From a checkpoint of a small transformer trained on Wikipedia: 7.33M parameters, biases.
Each number is 128 + 32 x the weight over the matrix's rms, rounded and kept within 0 to 255. Layers, rows and columns count from 0. Numbers have three digits each.

# layer 4 MLP down, 256x1024, rms 0.0934, rows 214-255, columns 896-959
070078168113070095225084153141137132130164105143120142128159187109150150085111110133104094148155146104178070109109085182146119141095115160128134127100115056119131075186145103117083146124215110
175158121155164138133201141109080061100141088116162094104183100101162096095083184139121127152149156143130157097160143164132153151104108149165173123094122146179101173165105148096122090081129155
164132075179193158121161159051114105212175102102096105019068085099176145146142102141141133106146168048152144118148159111174142131093152131152141134143126203044106159123163056128240176190055194
097170062145076166123138078135107134035100149159088224127097144112076119174142116130110114152120096118112086046172125141136072089113100137070044112082126145128117159136124098174108097088057121
137100162071190117107088076110109074118141093109146146152151124109199091097130126143103160126109121112131129173130126160116123147133176119118176086148136099131156115068077117111081101170112109
104152119142150157102086113121094116112127131117170138103147114154111089135123120053126093091138157098128121119206135089152109114186139141119157124166149189106136108142158081085162123101151096
137170139119138118137107175127171136088099102126130159134128170151096114149180107112106093115084124105144168100109132148158138117162121158166168066157108146125153118133190157064149120096205116
181163140136092075112132156147124081186148134107074146140115145094125168088133149087120187115135140134092084136085123166130113164080173123125040161102183133089135145102152129090152121184093160
112108101129141173163109119121128138151149150145180110097095149077117190108113089138159150149146123082091126169153136126144163115173162150153134175204142134144128115138084142128124135131110139
130118139150139109176110147141149038074139136134152073098149184192125054127111157119163124095138089088157129135048161149084098092095141118119091134111188096138168089156105127065110105104134160
139088110145146161078185091171108144146162157149145092124144134119165151099191127091081143144123133102145124088099127074148118085078118146082129119065151093150113192155167086103114102122131119
084164090101156123084094069134130113151128060139104212147118146137110146173133097069119114130161115138150101076102125149183134099124223085186126121164116129116139106139148130135122147129203148
118099115162100107131161153193111145103122101203162147130135134132148121073131102081110124106114158188163178169115108152113151175164136129112097192112096099119158149108189140142145127151167163
072155138100149053138141105129130146125118160171072162147133112126117090161081157118136082143109123104111166117195140117085120053092085116186154138136106104123125147093115122130188108203142176
042104113119153077146117137123089151143154124135132159163095149109085098119128096168095111092086100105152085112143119205131122147142097187118130143097112100147089115126084104189127131108189103
194093093146103160108125160059102097153131128087124068120124079125148153120122129144071154101119078114126165129108122114173119121103195114170090172154162098104032140058113129126104117085159111
104126124144100106193136131077174091166111151101147095079098123150172122120158098172145146104122076156108138116147113165152114141150171130162112133133142154158132134134125110110151124101141105
179142083110100107173154154119173117146135150080094097137109132128131093089162172129127177172101155158115132132109170111140138149184213143130164143089111108129108150231137168086154153175134100
163165166155169143135104137117124110142164144165095149154160121121128126143125114152140120147069125085134130172131112177064131142086108137161217137123120168152121123146114131158104118079142156
078081128099140111133109132100119142172090125137134140066062125115112178143089149135050177169165135078095135110136147145185140111126117118124136145110153086092159084122021188099116132184106149
147141117107132151139119171194161114163166081093166146123100139153133143090148139148088111190101120143153107082153163131125105096103177140128127123108147166140182149033068125118124099104113104
131127148147142130090154140078165080114172110175172168135119150157156152127107083122162128181157092151122040076145112168127120156100151157109089175112096138135138132172193136108131093158102146
058079160173163115113117074150205115114106111137195133145110097120047145073095194159180148136148057127076117136099137154156131084105065144146109106081168153090124149106224122168168133155131103
144146150131119145145032084131139162109135145147059155159142103085106153168134147113098159148171093139087100156146097135103110113109116097171156111135183155127178091115127139124117125113050132
124112086150129132081155065107124077144190086098095192099064107066148133106159156112078194073164117165096126111108131167158116085090148164176125144207154151106140097130117144114060100111182132
127106156129105140194123138144088149103125093142092130140183160187132195119083095178166132189145153084157179123181141091134071125151081124151127152109062099161107136084140153086161194152106151
104113136166120150102133091137073132108121082119149132152112094166150102109120152150055123112189089112142132164089141090136122061127070123182139158144094122079165109115147115057093101048118139
099115119112118180168128122114161088129146206158145142124122159118173121084104094091117081095129123159156146160057091134099137126179071100133107103125084140147223122095106148151094111132152135
121170131120155177203108048130120148020105161143114097145126138168122125137151082176222116097112137134105118118123172104145140119165111138152053119105107119130088064150175095120136115141149113
136105148131152157089092158135091102130113107147148115090130126172121152094126135097089181042132143076164188128181147125169091120155191091173171195135095173122119111127144165147105103136105177
140139104110142133102096115141147181167126122191108095132132156138179113128119105109146188135163156109050145108084120167154075123070119156124174121170079164181090123102167131141163208100122052
126133154176083153129108178076122107100102110159094062141089130180120099139147134062133079097084106100130129150207151088137106125210105145121160142051142160126163171134165134107151143151111097
083137186094156107111088161110132170078091123140133090161113130157170125133114140115132069189084111112097133062127111128032215136118081118148127125127126087092165225091131142115122162071135063
087168175079123170179147147046070142116116094147084147148170106111189121167132096101171120133064122138156252076122138126143107117140099129151135174101124187131136109136147128136203150134113163
134146075121126091136123125124166143132162158128134186134087108105111090132109103175131164197127078185115148158122091152177196130057134123180162090100117151110156116141084113111015098145156145
112079161097141170151104118111103158032056076138106141196129161116084147147127160178109111188123051202148094146099086076145116120130067135121176105107134197146090108095100134103138173074081133
087191177116112076124162160082143137102095122123116096114127121072079159103061149110170109113135114161117136200203111104079143146176117126124140104111143119113130143131156109162156140108079089
159189138189132113141151191131186137141163129133135070145160122108121191101190161092142126153134147104153108170118123055121100171119140068139126132111116147180088126142121175136138107171143166
131108185157127108123121069105188104132102189092164142125153159111118119104136076204095117093104165135094135151080158098107127106144105122165051130112130095100129106105188170151196166095136154
122134105112137157070132107163099112151135148104098116135170115132131170109116119106124137101113163147079144114110111119091167085133111153132134151093134115131088162180142100115117146069155160
126097097092144194155212147113105110166107191085093095123110107114140142203147109161150118125147164118164096146087208101119145136135132160132120090138134078092125117182136148159144143070147153
081080127168132072141125122154117116151115090128082154136143113174144060168125080133142074157139155179103188118134151103092152071151096108118146142113157175166139068103124134123135121102114103